Part of a small language model's weights.
Size: 10 layers, vocabulary 13415.
Architecture: learned positions, biases.
Training: a variant of Adam for these matrices, 1210M tokens.
Each number is 128 + 24 x the weight over the matrix's rms, rounded and kept within 0 to 255. Layers, rows and columns count from 0. Numbers have three digits each.

# o: layer 3 attention output (transposed), 704x704, rms 0.0225, rows 696-703, columns 176-263
# v: layer 3 attention value, 704x704, rms 0.0202, rows 697-703, columns 176-263
# up: layer 3 MLP up, 4224x704, rms 0.0259, rows 0-67, columns 176-263
# down: layer 3 MLP down (transposed), 4224x704, rms 0.0222, rows 0-66, columns 176-263
o696:182129161120120110120119119154127119144114128108120117119150129121151100142127118122123136118103134162145112165117128124099148148113136093140147144102109112126126123087127138104120123162127110145152150154115143124078110130130140134130131135140123154115129131120145
v697:116138104097117155134148120112127122139135143130181154096141089117156149167123182154148130133113131072132144141128137145122106122130108115137140100121130136121162135138124106126116079091131088146133151157102146112113132085122139130092097148090154157091130098102096
o697:108125142138144100131118138130132127141148114115128111115149137111154145128136139085115122121128125127134156104151129094104162139149137130103096116102150132156099161143121109135105155149123105135109111121158116130157160145124141116116154123131110110144113148108124
v698:140116115139122161115095140106149133085102095100116152111116104105129113120110145085133101148126059133105160087142138161160119139129107113102164123148151094121131136131142133112106125081105159144117117103133146154092104107119157142133137152140129128140129129071084
o698:107143146113147105128125121140127113139132106134157121123106138129131130128090132143086146093090147081130132098133122120061159131172127137126063138089131143166139088164165127128099133153136111166089121134140125097132145174150137115105154083117133145153120136141128
v699:107115149103123110134109171126116131109148086151065136145129125115130127082156118140122117141136100148120128100130126137132128101111142116116164141138110119121123132145134176127139129144149133127147135100131147102152133152128130098155119129121141118112121160119143
o699:124141130139127137122140117223133123110096121112162154124139117135129059119117133134140142124136151129148115179117137114164123138145104144157128115123119134093144106142111133133125119131105171134193144140137129145095107107127120136131101125161145132138122118162116
v700:137130118092110158138142114122126097117136136121129147108116153132119132071106110146194143118093120159129139191117143078115124128148123145142118120139161120150086115162138113118123148117151114135136126149125130140085109146095160093104110140118112126146134121138124
o700:123118154138109114119135122077167148129124119122146123154092116095142110191164135173107094108142131112116138105146149160103148114121101094142139109145119122109125112115098133115134131148136115156097118126133128144141120084174128131152150123139120166147117135101130
v701:119094158135144143142103107145104117109146112084139094111116160115135126152134138112129156130110132121085151118122137159143158136147142134098126102106125123087164112130158152172115161125129130124140143107141086127172132160131123105139109141143147137093150094138178
o701:160144134107120132136136159115132130146101143148141157153144113128112124107127125116127108118125129156132115142129124138127139147118114125154136128144089128131149125110103102100122100137133128143160140117102142118107146092121122133118129122177131131129115169141118
v702:118161078144061099099120088136150163095102095146135136101155119176107121141117111085145103161124096156127124127082132142127146159126120156123137137132099124109151132131120147104148096158108109115104157118138112123125123097164088142139136113143134127152097143125138
o702:101098142111167139124120128151129100136118130133098108130094107151110109105120144151111156152130156118108121137144104119092124112144160151136088114116119117117095093126141122138129121117119170161144124129152132123103100136104135122152124154114154139143145123151139
v703:117133118079092138116154135139141099133100122088109173112137117084102140075093138136122099150118153133127101128098120132108128098144173144113091146098177106152096142126142210111157117116083113103122124127132143155111123172109128117195130119145137110119140069122100
o703:114164116125116127133123122038132126134134140126148133145117128130092165162142118151139138094131089102130123091163167137171095129131116139118128105139083118114137112164133098176119151121150107138090148138086119153147131099159134158135137096124148147132149120147141
up0:127104131086089135117112130130150147100119120124161176141135110132134126099124134089119143147143112118153127158143099104134090127117088151141128144112125119145108118110149117131104146115093077103130152112096123125143135153117150137127117145143149151136134148132110
down0:088087103153110144128145096107123103120142146090099112099131113148083131120124122141135145123120149113130124099127148121096137170108172178139128159139145140128120163151126166109132156158101091125131108123206116159134123131118119132109111202172137082129163107145101
up1:084137165144117144102149095194098125170086106123123174087111150171143142123110113117152166097140127097144131115121107146122152081102143101130151147156097143101153121110134138109092127124127142105107140139130160112160135167104155129139156114109155134106128131208134
down1:088162105115139149091114126130107131164107120140102132114127148137163124076101064147133099140137038131152156120097096141139119148178137110100172136113143142150127147126145161073118144127140107133109116145141129127159086156171104112139121119083156132129159140133105
up2:146097158140072079141173172118102141120117107088134141175122140121109132097100045094143091194124159173148104131105119119093134110156165123147123106101134104096087107163136126118142167150169136106138166127141159117107166155161096168141128165124133109087158157128133
down2:113111108090082114107106132115157133155093117150100145162148136176145120123156130121101128162171126162111132135156146100158123102140138135108129127151106165145131132105149121125143133127102119086135124174152141165118154123091141144175175162177128134136146133127048
up3:112136123113145123111163142145135083126138107139110124136110128132133135113129125115129129127098148118089124113141109138141138115121093101163170123170129105147120129158157126109116129113179122099108134186142122125155162137132134118149119151095179112102162133145163
down3:130103133119154153142130149118143131100141086156113104082154125172125153117160142132151134115104125122101121131133120139130131115123089107143173124150118096122155166138137100135115129118131115120117158135150181133152095143161139110122143138166134068106147122132147
up4:108104117134106136146157123111143147127129119079145162121119116111133143099120090133108153169149117103094098146117113158130134126185131080142120107166129109145126124114136107121137119113105137169115108168098131135172135107133139144127114090074143111100123145108131
down4:181130118113144122135112146116173115120096132129111153132139127126109129069114114180154114131118132133111139152125093136169113100143162090124136155163093114136131153119135097142137135163106128105112162126108137112170112107070105120094097136157113151158115137133128
up5:140145120158162110143122128122144160129127133141130134165122111089130132117145164127127123165087125146118122122130141185130122138146144105148124130140121142156107115150132144135074147117094141133124134136154138180101123130130130123130122112072110117161125100119136
down5:098133109125158151115193124133125110140195097139155121132172111115112135107096120136136178122119136097146145114129173114123082136118101149161124147105124140137118120113117125115137147156112114099150121116149137105152137136131118133148128114101120158129117164137137
up6:139138111129103137151167123133115101153078079130119137152122148129153119129132163137155137139108131155123136170107142152115147122136164104142122146091192126058118111140120139116139110148112131110126149081135095155093145134125103111102113126130125114135134188133141
down6:136136111120137154153142103137144107124126109104116153127122158093103133108190131124127104130129153143112068120099104151152144105129076154096168170149133153105158166111151156150123138139140113112134117094079119130160089156143130103149140151117089127145157123120119
up7:131068153145158100122140125133111143142090139140117119140139139153132116128137087119149163176118142124130109105131148134124077130128114140116127123146163109129116108115155114078127137104132135094142135114114148128114123135090096132125090145094119088117168147153127
down7:125128128145123146101137131143115105099104120140154106125125129121135143141125084114136119154163143129126132122103108111108115172134108160118153150130132120156110117136117139158102092149142135131144149142137133147179149130137119103136141106117109142112135142134133
up8:120087119125112123118119195110133110121164100134116166166129090132122136107128111129157144144104146162135118130107103131081149073137133111132135169163113170137112142159122128134146123119114092087129143113206119097153129139142085120144109181114153101143150154136140
down8:100106086127076152089130156154205092116122148120151122164121131096121120148121114117130115131109158124118130151121106134131135177081098129118165145147129140130139135131114115147131133125123112122122113105129098168143118111128107140140126148104158092120070134129090
up9:120124111179135147158100089112119124122103117165154139128133108119094123133131085148096138121103147157152177168136088145125112080089120127127117128114079133135142142151137130150111140117118105150139110117074098160139100106188130122138151131116138115171124195123098
down9:174104145121118106099163136120111165116162083156104109135087104139117118147141150134124116136109128103138147110140109149135125114154137101115130138121119093106117128112150118129087138149115124114148139203121137137162147130125091120133088134112153154149147146116138
up10:142121098193082138138155134123111137140133100145102119172143124126144148109113145146157127117151135129111111115140135092113097105109135109134129123131132115076125132146124145097118122131133108124114165172169180139120162123138126115156146157148129091131129134139150
down10:114130120149084108167148145137152144138138102115125117103125135113107132092146111146109121123115105127122134120092136151170137126134143144142130095098128113154130124129148092128123132140141139131140135165143144133135134146130155129121144144136141101132133109144108
up11:115146142104120106079123112129138146153159149146099125089121083098118126109102135065137146088117110106168110165132142165122167121128104091155141127088191117170114099126163134181132117129132112119128127134058054122116146099118148114094074132124113140135117126114179
down11:118102110176095120154118135106156172153161118094132142116062214115118133136106130125105081150116140107110127089111111119119115150109110125116150109141092108146155132155091120112172121140141137125132158128120127120126140133115161170132140110068145125149136070167107
up12:120135165112143105089130184102111119121156143110099118165127146199129118109165118159137150173157167124137128131086125137127111130167119116110099124137120110088136139146147137137141115112120109099109168129144151090122146163119103141158085148146175087135114158126150
down12:188097078164140153090106141127153137148112138147131102142145126176120139097117133158124119144099144089096174141146139120141124129133091132127157109111115139141136167099121121131140151133143103123133123117117121103083139117119155096181131141139161115135130123091150
up13:115096159110112124129116153115134150096125095116088128131096102121133112150140146118116117159155142080124127083124131123111162155150159105129121097131133117138137131159130163083152126165121128110135173126137110108120129100129095118119132145118161116140114124130139
down13:137114099140138119116114124118113144143088141138146111107169167128152155114103138146120118126130144112131126104120120109164163119127115118117168125126110150141163162128116103133136111138127128123124085146109068142117099137101117137125153148142121156136174164120158
up14:131092132167088080167121122126102142127141109110131182131151136136121127113182129169084080101113128138080131158125089121126157072120090099156136128080115134073126092135146151129133125091106095095146098133123112163152124137191146154191100128109132103097128116149163
down14:131155179130103127114129104114122109111128131119156106149084098144137138150129142143122134118138132137126119101133163127136144139135142124139113080090131153081110171125132092116124098158132099148123138125108113143166129126172147133105126138102145185140155132095105
up15:115125175156090105151163145152110144141141090070111138164145092132122119125131134146132111098121131122149103196059067098143093132148145155147133161121158147107081148150123127168142136100136096059162175116105128130127115113162099137148111152144162108132149168146162
down15:113161074102147139081208112125120102093145136116164139149113137179067124093098086134109137174090132140166113141137086144090162145151157123151114164110135120123124146135105147115138159160116168108141149121121162116085141208144117148152208138101111144147105113171120
up16:135142116085105070168144092126137108130122102101158155112141120099120132110171112113093120161160118184104122159113101156132163106149149116122118114150159120139066150139130119139106077137099088183105192149130107110151106121098119121126093115148120144094110130132146
down16:129104135082128131166128130146179121144139087132101134133116123144096118092171167152104158167126125098092157111103135104122121144143135102118111117129153108152131161136161131133100098131143134102135129121146123125135127142122139122146135128140116117106163119116138
up17:150094173140141119139145121134154138133134092123096116201144125133151125161138113079137093133139104121125130085116149160107138148131133118100099141111123094129152150121120183127132145118145118166161113094144123131173153110122155097085170156139104110112138135147140
down17:127102139123122120164122140138132102117125134178138118114123117121135136130137125167151119106112120130134082134152149097109125115151155121169138114159120137159120153112145093139117124141143128094135102138104126150123144130087147115132122144093116109120097146147137
up18:120106124140143114125143127145145071142109166159103140132142123092141136079164165087152163148143112127114115155115115117109123123135099101147135104120117157128126151160115144095106122129107120150135139135113095122118100105157139137171159149113108053110158114132114
down18:092151163109165140114160109119116126159132145125127102088102129152135149148128132079111123129125121105127147131154131141139135145123124115123122105124123134157165143113128111135140162136103128151113115106158100144117112112117097126133148125147171133105132129108102
up19:128152122086115085152120125163192145072139126119149149140137117155121095090129095075085114105141095134074106127154093157123140153140128107121120171140100128148119124113121130169137121165121143152117146084113067118161125124123155146116116122125183143136135104136106
down19:137119120149163150120146132140139079134110130140120101149120125108128132134138107113095128129099111152140148118134134150161107149135140198088148086169124140085137151139119142074148144137119123126131106129162160131133161138166179123069122098063107127135105132108135
up20:139097065169144142109136083125186071078051097150061124138134138131122119133140152145135168151114121088080135165120114158098101145126144140134087096112151097080105164120163110182103157129142120129140113133069123128132136128177134126179092123122153107081154150128160
down20:174133122101099143117177152126144095095117104136079117123143133143124121144085152172108125149146121100101133074098104142141090106119148120154089180114126156153135106066171125128099138151136129139125161096098164139144140095103146112142157118117092129119144071135161
up21:136128116156112147130153146092132103131179110098119135163138142112137113109189065139171122147119169145128120138142162097088122135107147128124102118123124077146109140124149114106147102138141080119149114102156101122177128112128124144121132202113103124131117140113140
down21:119156124167128127095136165122096108129137178090122081160125132083137126162133139131135091099141129113096091118120119140111122180113100101111112124133118129071141144135099191130155146122109139135126101121086162157145154140139115116128145117132109135132126106115116
up22:105100101157148121136115128104102125142128110143148127113154136211121113144133126146138108151130089106088130151127131161087119153112166154138153136149102134134164157143132123152141108113147084080127136119165106203132126177106092132134113103076160142185166130160119
down22:106154148120127144130104110151094137105131147187122120177095086118079131091129122119087061124134066120152144140175112157156153102151114133161132121087149095123115132125169131129140092108116134133161143092078150090153137110178137116147165159135161121111148095161116
up23:104106130103120154128152129117150107108161101088107159153146127097110141091151094130145091150064147109077112168121116108128142137131130093116158129107146150112148124146147085110097094110055113136140120127145153131127149095140055138124130148062115101104157143101136
down23:154114146124143116153161128098116146144139150134110084138071149123046132126099119121098113116129129090104141155121130101156148083141134099131087129147163113135123128120084141091111150098099094145111089111131153142118118085096170101137146131122130110138125121128122
up24:121130129174097126107125092143147126143126089140092126142147154111097119131111147124184148147067124115135148151132130125101091166129154142127131135115108116146128127139132133102135122095133113081127127142125146148100114134119105120100101087170179147133142148145119
down24:125128148113122135110093126133136092158145092114089123133113141126158138130139137138125153165108121132124158158124140116115115123112141113155115100122124138128162111114141161113119156108133140155134137160153106133096124144134091163088126132144118112124137118138148
up25:083137145109104139171117143111133131116126118125143155129141128098118139119116125129125105137136111098119110144141139132133097140151068105126114138154144149118121161122148111145081167126128122134147144131065062130141117131141143148149152223117114120167142118105122
down25:083128147125130107130115138109110087185114176112103087157154109139130109128120107153129127150130122146114143154153113102166138131103146167111097154138117112117122148110157149156114130129157111135147079106149138106078128154146102104149125148159131143154139133156120
up26:114116114142153128132119145151144102161130150131075129112167144144085119087135142164116125119162140121121109146150113126111129150173105112179087095102122089124094160125120104112116108144121133100121147159109122156115113115150149152155143097132114156084117176139118
down26:119130113125155124143134133152135173145146135104122140109131121103137143138116162101139105126130142108140142142105131094162130153154132139131116134140111111177080163163109152149102116141117146143138104141124153126130138105144136124129115095147151112125118099102133
up27:113159156103137107137196154125120123127146097113133153128131137172125144132123113166125159129097119105129129193095099143118118137112166140114146087128104103113147138127128097144157147145129117116128141141120150181094124164100140190117131155102180137170124147110111
down27:106106151117126130101149141124062132127116118156104139103088118097106145144114135143118172138116148097136130125131165142115151137130148132145107161148094151116147074129087118109139114139099114162094080161094159098126122117113121161099144147125132131098106146092158
up28:122142148137097119112118149138116080139088134108067121122105170122129106111151166142147114160128111153102137115149132139146117143155156100173137140135101106128088104161113111127132104160139129137144160177145086143117138139156121129122121114166138129096100127125106
down28:083146146146144133110091141110095128134049151123120117135153124078123146138101129124082167160121118125109138145123149130147129135095150127102089147158107084177107123163148112099159160145115132149131102155115130158139152119113143129131133125152130107130135145103117
up29:146122132136137087128130124133134105140135126134111117131116129131165116145137129102105121113136092119147119147110147122151107138131120120102104132107100145149118072141103136134128114129146132113145107151147155154114137107138129147119114130110114122152100114150123
down29:120152115122138127146097114130123147119144125132126120110162126129150118105144133165148121141118153110104146133140127150100131125138126120135156120131125127114127186118151105133133144126146121136093141124125125114141097142118118143141127119140143099101155145111117
up30:119126146115154161105135116111091127113113175127136128136128115129153121151119156151117164111123124140153150119155097144117097149084099127097138129146087128104141146115146122133178144145129140085114110095101125127139095145123163107126125110109133108121110144094114
down30:099148139132098111144105137135147143134116126157158136118152121130140143124137126123149134111113101110110132138091137108108163122131095098143073122152111159154108111141134128116076142108120113153154129158109126140129146125119133136120163148127112164155113122144130
up31:125136109174128138101112127113158144151141132139143148105176147168136134073109121100136135142122114152087119120102084127116069120114160081134127118141132128152114112103134096139108102083137103123134121125080115165094140142142117082109174111099077144103103141116107
down31:135124161144133166116137143143088137134103157121121120135113149132125123153101128125112132146135122101144104136127119112113145091138149084126103158122116095131123111101139146121132142130139176153140090139146101178110111136101108123121129149124128151124151174115112
up32:162135115133102100129095107140115124127125128127156137112123138128138143144151122125103127120116099130150103146158141133158098098136117133119117143089145132125107156122139113101141160112209122136140133147111096101176123151104150117120112156084065144126124100101128
down32:139135148075090157133143124105092144125119079118116113141143132104131131141120132065122081125117129127148147125080117166155137110104167131135131075160116121103134108140104108103109118134124140152136105138105151159090153110087143149145136125120116145154119160160100
up33:125125153147119139111161082124108158178123105143157181163126122166102139075137134156173115131104125144124137127163200127146157075112158152152107158138093099106116098145114152084098153122142132133106102128125152174142166130112115151161140155151136121136137093128193
down33:117146117090093118129125112146095166129091154075165111175126109114130112150101119157137134120105076146176143188146092137162139115101119121147153092091192161135101156118124137113116072156132154092134082137127090162110180133124087100125130139088125139090098133160164
up34:106130153115067135119136128102145161083095117117120173101128128122123106084129097143104133154131128106069111117089117181116066159154127099109193155112136088109127151149126092128177077110114097108114131119128113118138108098117156121125166102152150111109139111138117
down34:124111117096104128142105173125166153112131122114136117120117144071170136136173066124109153123147125131089127129117119144137100130124146093107142121118130107168125154105140114126125140097119110122113107139136137140128111107113089130112085116124145103097152119095107
up35:127140157129133125141194108126155121118128101102120148135180135118172123141140120126103099172152078148116089136138155143136107156121093118131113144130110119108121141138143159079090115104138079114142128152077158130139146118172155118137146121092149103093128160163131
down35:126145183086110115140115057153096120130065037223119127152083074140157096070087167171082121062079062110134160115150184234206169159153135179157159117103077104165099186214080099070057146095174086124152173133135144110140124131209178143124139120089171177155168110144084
up36:152119115122132130121146153127128133137129106085137137148121138143122119159127064115132105100125148136154134143139133162126095133106167107137159139141109153096128139135114134138133167126145150128131131109155104103094125175139132117119093119135138119117132106116130
down36:129129116132135143097135144125149139153096120140129149139160154130118131134121125140141147148125157145124137131116150108122118109155142134149121151157103121103096142146146103101131100168154102146144125162105136108121167060141155132138110142131143142119112096157077
up37:112132127142106130138181117112168094133079111121122152129162113118099136114149123170158178155136104165121131128128099135105118137145143132142102126155168110119123145134141112111096093129102107159136169143127092189133133155114085132126136087147149142133122114167128
down37:136128145109095100136155126133121114133069156115140182131159098116136125130115136109155114154121106138105151096123139133060138136148086122093111138146157121131095157135093146109133133071098172117122147122149090118133163128128099124139108126133104156120166147116113
up38:094083125152111087132112134125128138104092123040132149119129129099108106101169143148096174175137185106143090112083158146093095199130138142175113074146133145142111172207140138084139093140128098102138149131086137092156128135151130146135119131147137073137152107114144
down38:131118127109084127141122121121078122127099119151140146120139160119104145078114110128153121124109156093123115109119152113160129130104152096152117130120108166150087131160094147129121157143142074127117121162084157134151129124125111164150115123145202079109138047159145
up39:109121116153115129161078137134113164154159131101092181125157124165137124093141116137116107128132167150092103128138106144108129114118093110127143122097087165119135091154118084125142086116121096127129118134125134115159116138182155148151125126128131138087130164170130
down39:138136141120101125109092136124100125107093147140130099102098074138154127134124099110117133138114114110117144121161129113129134165154127117116130127151132141102157106124111086155148137128167107121139117142138153154112139146145153128117137121110121107131149126135141
up40:117129152117130106154174122123186114098091096089159126116162140163139123124134143101175175138149125150135126144161107130108071125172165123159126108166162114110053150139133128135067116154130159120128142157108087127136126100137107120125097127123125136138148134114138
down40:119089143095058151089178109158104103147138058145094160130121117100155123077213111170105114107020160198116102179137152134194119048129171130136165127133068108068112123203151203115124138150148129078149105188110115168129088145109117171161114151182006122147097157102119
up41:126132194097119120176165136118119135145120058156148125126161114158113136148148114152153161143111091137143120125068125139108135110103149112123126149152102098099088113147141148131164110125150106080127158086135114134128107143117080135139055167155144128114146115193137
down41:130123124036103157161119155129101170082120130124103140150129073136151141078136154145146143094189158086138112098115125140159193103134141155126091160123078151154150182134134136133085117113092133184107142164140112104125094099125104145111115076110161088125122145132081
up42:133118112126123139162162158143148162136136128127071147111132113133145102119171136145115122153133125198118109146155121148148167120108125126112107147166144117081096151104134128122128124093142107104124122165117096137145126103105102121144141149103110115094121189138146
down42:108074103133135139109164117169059116089141111180109160121130148128107134139171097148149128139161129135107117168093124144129107108149145127119091144156134091088128127112087124132103125143114103102120131143138124154119105142109131146131131134185153115109099160124136
up43:095079171171107166184146144139168044094052154066065117151139130114133154117255160139166085165090128047084122152031121182143098149132079053103134086110133119110084156178207136127069056125139101140124150165118126118195111111069143176138133196109121058122172168129132
down43:105140117180142154160203111092111072144111160097102089135190124156120181113151083122155135127139152161118153190118075113155121158142119102087076144116137095124139131126128147056125141128148121153132112159112123128160088132083135138119146201099104149139102167145139
up44:126146106138113139167152138133110115115092068133159120148116146109138097112133120169139090155134122130110144162116165147115094126118110109144141129146130142137111116119116142088135104174097130092124124115087077110173116143162145108145172151136188126153121125116093
down44:077094114195147118131116157143094113144168096151131140166169129118158111112112101182144093137142135132092139163150104132101136135173098150125121155093123153142144131129148143113119132148125127109092151092152129152124139125168121117122106141143156149169089108153115
up45:133130159091140138083150130110102116126116136154140127110172116139129110145150098146125137147163068134145116145149161083128136210163071148107140133125155116160139154149163143112107161132113066132141121148089102166144132096123141100148137182098139080107164134173127
down45:147138109108132122097119133117095091105145161167135103111110119131136129123095070125062108144128120108132149142124150117139085130098110106072134111161126094126127118108100137120115137130128151133121150134133128097101170140151148133098119084106122116124127141119141
up46:062105149122114096125178122096139134142125162098133179122165148128097131119152122150123116160148116108113126115138126132093151156131144140143173118150145120155103147141194116141150114127110056113103153119114117147153089111105088139126135133135146095111171107155147
down46:125146178156142122141145130183099148133147132109124131131120126136114160142124078112100155146167162162157107197118120153133075115122101098097114128133137119156110124135133115143122119148154170150148129128118139090144110126118118144135115125124154114156110130144164
up47:099110162141094124152143147118118084100127138091117147152180128127128126122155138123140128121139110103092099139092124163087119089131105086160115135151151114119118166178165153102148108147143097116143128145131121147124158142166123114192135118105135123114161200178107
down47:142180158131130118133138102129083088121141180110124125148126146111127100118148139137144135158131134125085100136113103130154119134117148095137151125116096101136115133124138121139133127132124094118148130150145147147071125123129120142164118143098199111105093103119139
up48:123110123117139138125114148142108109101079151098146127140117147127116107139126103106143152136124122125145145189103156143130131117147109161114173125158139139153106141140124127107106112118108135071135116109126103138102079135165108119085122052115078120124118146120141
down48:102171133136134117109146118141147078172164140160094135139158138134128138098105145152157124112103102145128120130126139147140149123121168116157204080141131121133112177121103120114168120147146115120106140151140111084143100168125131116109130134124141151103160143128112
up49:108111156110136161119195152123095135101123092134118139110182137174110143104137096166134101123103164111110097159163169115110147107146131100153161115154116135089125140123168153110152125158143100124134154163144131132084144146127077123137113159151158092127146106179139
down49:119179165105138106113134131130093100095104081118097109109132145154172124108173141112152132129136160124107146164096138145145095124139131123150134148100151108107139117166128144095156117133155110111138149141156112116123111123119079187104108109143163103127147113137107
up50:142086091118120134130127132141157137139131100127098137163100131157151159111126119111150128142107107098135131132110141181126146114155134135142162163112121136110119126105136153105115135112115115148100127161165109151103119146143124099087112159153153150118138174113145
down50:109127151125141137118109114119101094192132118133103124126111132121100138124095143111106154127149155113108127133101136110136099127175168178103079089120154108155120148155097098150091147118142160121121123101132139121116110116120110101143129106135120161098119098143128
up51:121114175131124117127153122117114111107095121118151154118138099172116136101170136126115148167134101105077099146148143123116167177127098126153174137129147142130125161116140142162118096135112139116139140107106101123110126165088128164151125114128172068155142149164121
down51:138138202120185147132145094082082135167157128152153098106180134119171175054130187107084126153136148147106149157121112154094070125188181135167147135123112110096136149139120139143121122095110134105056151089123145101107072138183118134150089134102166100126158089133155
up52:109123147135096102145142122139145100116094129145093118202151119107132112145130119120108122191115089098113111107120141168089130140141085099144117075129179138149092134195120165091117128132145112128088125149117105139106131132127101133158132177077112113113181160144120
down52:155140049162110101109118092139076124114111118159116140117087093115171132129113170150121132194118060151080125186173108134177110103193090099100118164122123105105124154140149109121179112143103130179123144163081211113126118149129107128108130134127158157115134100090072
up53:133118066078128078117124122143115129099080133115125124157143112115133116122161133133146128155138121146149103127111085159087173137121154164139116151160156078124123102120127192175140083123129067128156135133139111138184124114143129116121108122105138125123130137127137
down53:149120077108100095121116105112093106180156144126142159120142112102113130143156117132128126120107077141105148097145106156129077130156132173132159133150124160155136144115099118110131151132142123130132121104126106111138106140183144171122150118131138141137155076134121
up54:136164168131095086118118122135111115163144081133136105109097139162115127128142130170114139134101131161117126110117091118132137168156165093122161082143101108115105126124156154101130076126149139069129168158128152110082136153188079089120143146145120085155120133115151
down54:169135129078158173121107116119107130135154181138123076117124181086147138119146111092118098145107168116149116135119116046134157171127089115122131088107133151144129145108124108105164132169106135136122111157140114122113138105182105101085161169150136098187123138101119
up55:146134117127116119150146129116111067175169083072144110138135089136114114133165082127172103150119136169082127120080122113146150147141130122111171145164143134078077115112151174120128119140108129119106161144134154144157129139143111125166143172124164144106133117147187
down55:135112102123084149122177150113142157127117113093121134094144154094111125180120117102152112170193101109090136110139103120155130129139160146154145141145151132143105162132111122098133179080097104154144116122143120173149125130150131138160138095114122143133113125157103
up56:133103150126086109155177145125134144097094114140138150152122120148100153132142136090117183120119082112129105161101122154087142133089136110105201090168102107082085109153135141115137107090139119117156134148163132108131142109156131116162130169112130080100135141113138
down56:154147196106119127142121110113128186128168171142109122100132129133136129158125140119159147125147102109123106126117108112126095167151151120090081098097134139127079136107137135132122136151123176119117078138146099077172111101120193144121130173186126109110135117132097
up57:111115130090124124131126130125142091088104128123123115108113133124120119151122109133085125100138132126139143125103093122099121117120100090140128161109100132141137123135115117128127139133114129112123125124106116139112159137092123123158080117137108098171115184126120
down57:133167183138090097127135120129163127136129124074150123141088106094132114098111124152142154094123148110125120111118145126097121125135174126107120132138127109098147151135128133149140104127129140129137120090129155141114099158090127143099111091107104154151111126143117
up58:087069101097110133089117181123110128155120087165144177135135096156111112105157134148119196123135150085132081131144107150092172112089128119115195096160091134112120140153130149097135108115134093066122195100110133111121146088150134186158095170093120122139143146154148
down58:131123128136135137107124103137102115172175102163147137185140141102077130085157160076127124164116128135171127115130153100140093065136130092113117096141100145090134121112170121063131118167089117120118131150140110171129158162136121177115068197114109115108102104137127
up59:108091115152122124102147185140142133121108147129109136114125142127149142156164096114094146143135160142105103107122102140127098091164160128134133131149148102134109131160148149165167155118196132058148107147136158135106151127106072121130108138106121113109129125168138
down59:101130145151091084124154136147141132137148128115104147113142126118148109115115117109085143139129160120120119102099114160153100080135150154133137121126169105101138139146133143114142104112127098060144143148125103147101106113144103154143106107122151083124174153136136
up60:106137173122138134072225142092111130103096115082121144198135135160103124149128117184122133190090119103117129094064150079114144136128105160116124108094156134103082140128143102080098126161150105166090128095096171133175127099096110110079126128068139154114135116156158
down60:168126095243114155119180172168100084161080097108170132095093158135093118163125077146117162150061179120196063119078138088094159084135135130119130182159161133133131118120110103115162128171161118174120119100170207155130139106166146111129180125111144110086131127171182
up61:122109130109128066135097149144122161109130082104133123153129136132118140097160101127201128108155133106100154168107131167123161153131162111144142089130126110134121106177159133106108104137070137130135141184150171118146126128124050146130113139107129132177125165138155
down61:177121132139094169131153105105114126117148090143130121119115127127108126108146153125118173135128168125139093102133158147147124151112141111147146122120120130139127134147155119102115076169056170134118101084118156143155162105092138134094122116157146129137145143161157
up62:125129158061131149105151137120125110095071096109123137107176119113118112121133142130131107140126054128117118109130142142089105114148102135144110055158112131107081235138144128169114101158144108124112156119118122152118137124107100164133157120106162109114146119172114
down62:119122151117198105102128129133156144117110183138142144150120161101180112100118149127106098103129110149145122092146105157092131146068188148115160123188113123104124116112173102135128112198143197055133137069057105155135117131159100114072171109140162120110117129151138
up63:134089142089123101143134128121158103079145090116109160114095097109130134121128149109147118112098148090088116128125123145111169114102140196168128132127136139160139119129158159083134140133121133120104115119135119134124141097058118118139146121155181090142151125151127
down63:141169130133139150111096068098102153097099110145125087122116116143106123123102149110088102064100139109164110114141165147117147147148134112116113147102100079138112152130096119150115128145150124146128153137118088141168129123156165109134134176149147132113131118136169
up64:098111134150125129150134153120142107115139107137123183100116134106097136093153117139114136186140126159104137121107101181077099104129123138114188107164102126099138158113187158118142106128110081056119171119092104148147131087158127123146139142120133101096134126150122
down64:119126130125134154110126147078139131134126116117106168144084129089078128159115095127117141114129088152139133153115099163116096169124133118141162090122114128146139171151139137135116139113168124126089130137174132102121146149127093129107086155094151143137137096151099
up65:122101137107110121176116134145154139136098128102118127112120138130115147132204131178174172190141112115071052134131136123156125130088172143106165120147115142149108125107107129175167081154153133165140148170117136131151077132139098138109097107172179105133107114126110
down65:115160129132113089132112124132173101118157154119133059135133121124135137116161111098123122175107148131115118137114134094177103132073152135128131118127127138112141129119139112116141142104151163127124105119099124128157144142140138092134115169150144142080162125125124
up66:112096139158108076088180151117146092096104129148128165127110113140112094135144157131132142156114098116077111131194122118087149123124120144147141121093137103107104164162148128110062099165134057150118147127141112182096121168156081126106104151110156129111109151176159
down66:109115120132123134093136117134129079076119139204110116122117162100166126116139129104212155118128104124160144113140129127153146160148126142116143176133106117149114173116138052139132070136200188063131126149109083144166071086122081153093090117065103088135131190163107
up67:102124171103098133130136153131107113110106098070134141129140105133114114148116133122091118132108126135098132129138141153127090133116152156207106077117159091109111134164134134158118082131138144087141162136155080177123136111132076170118143115131125117105150099146117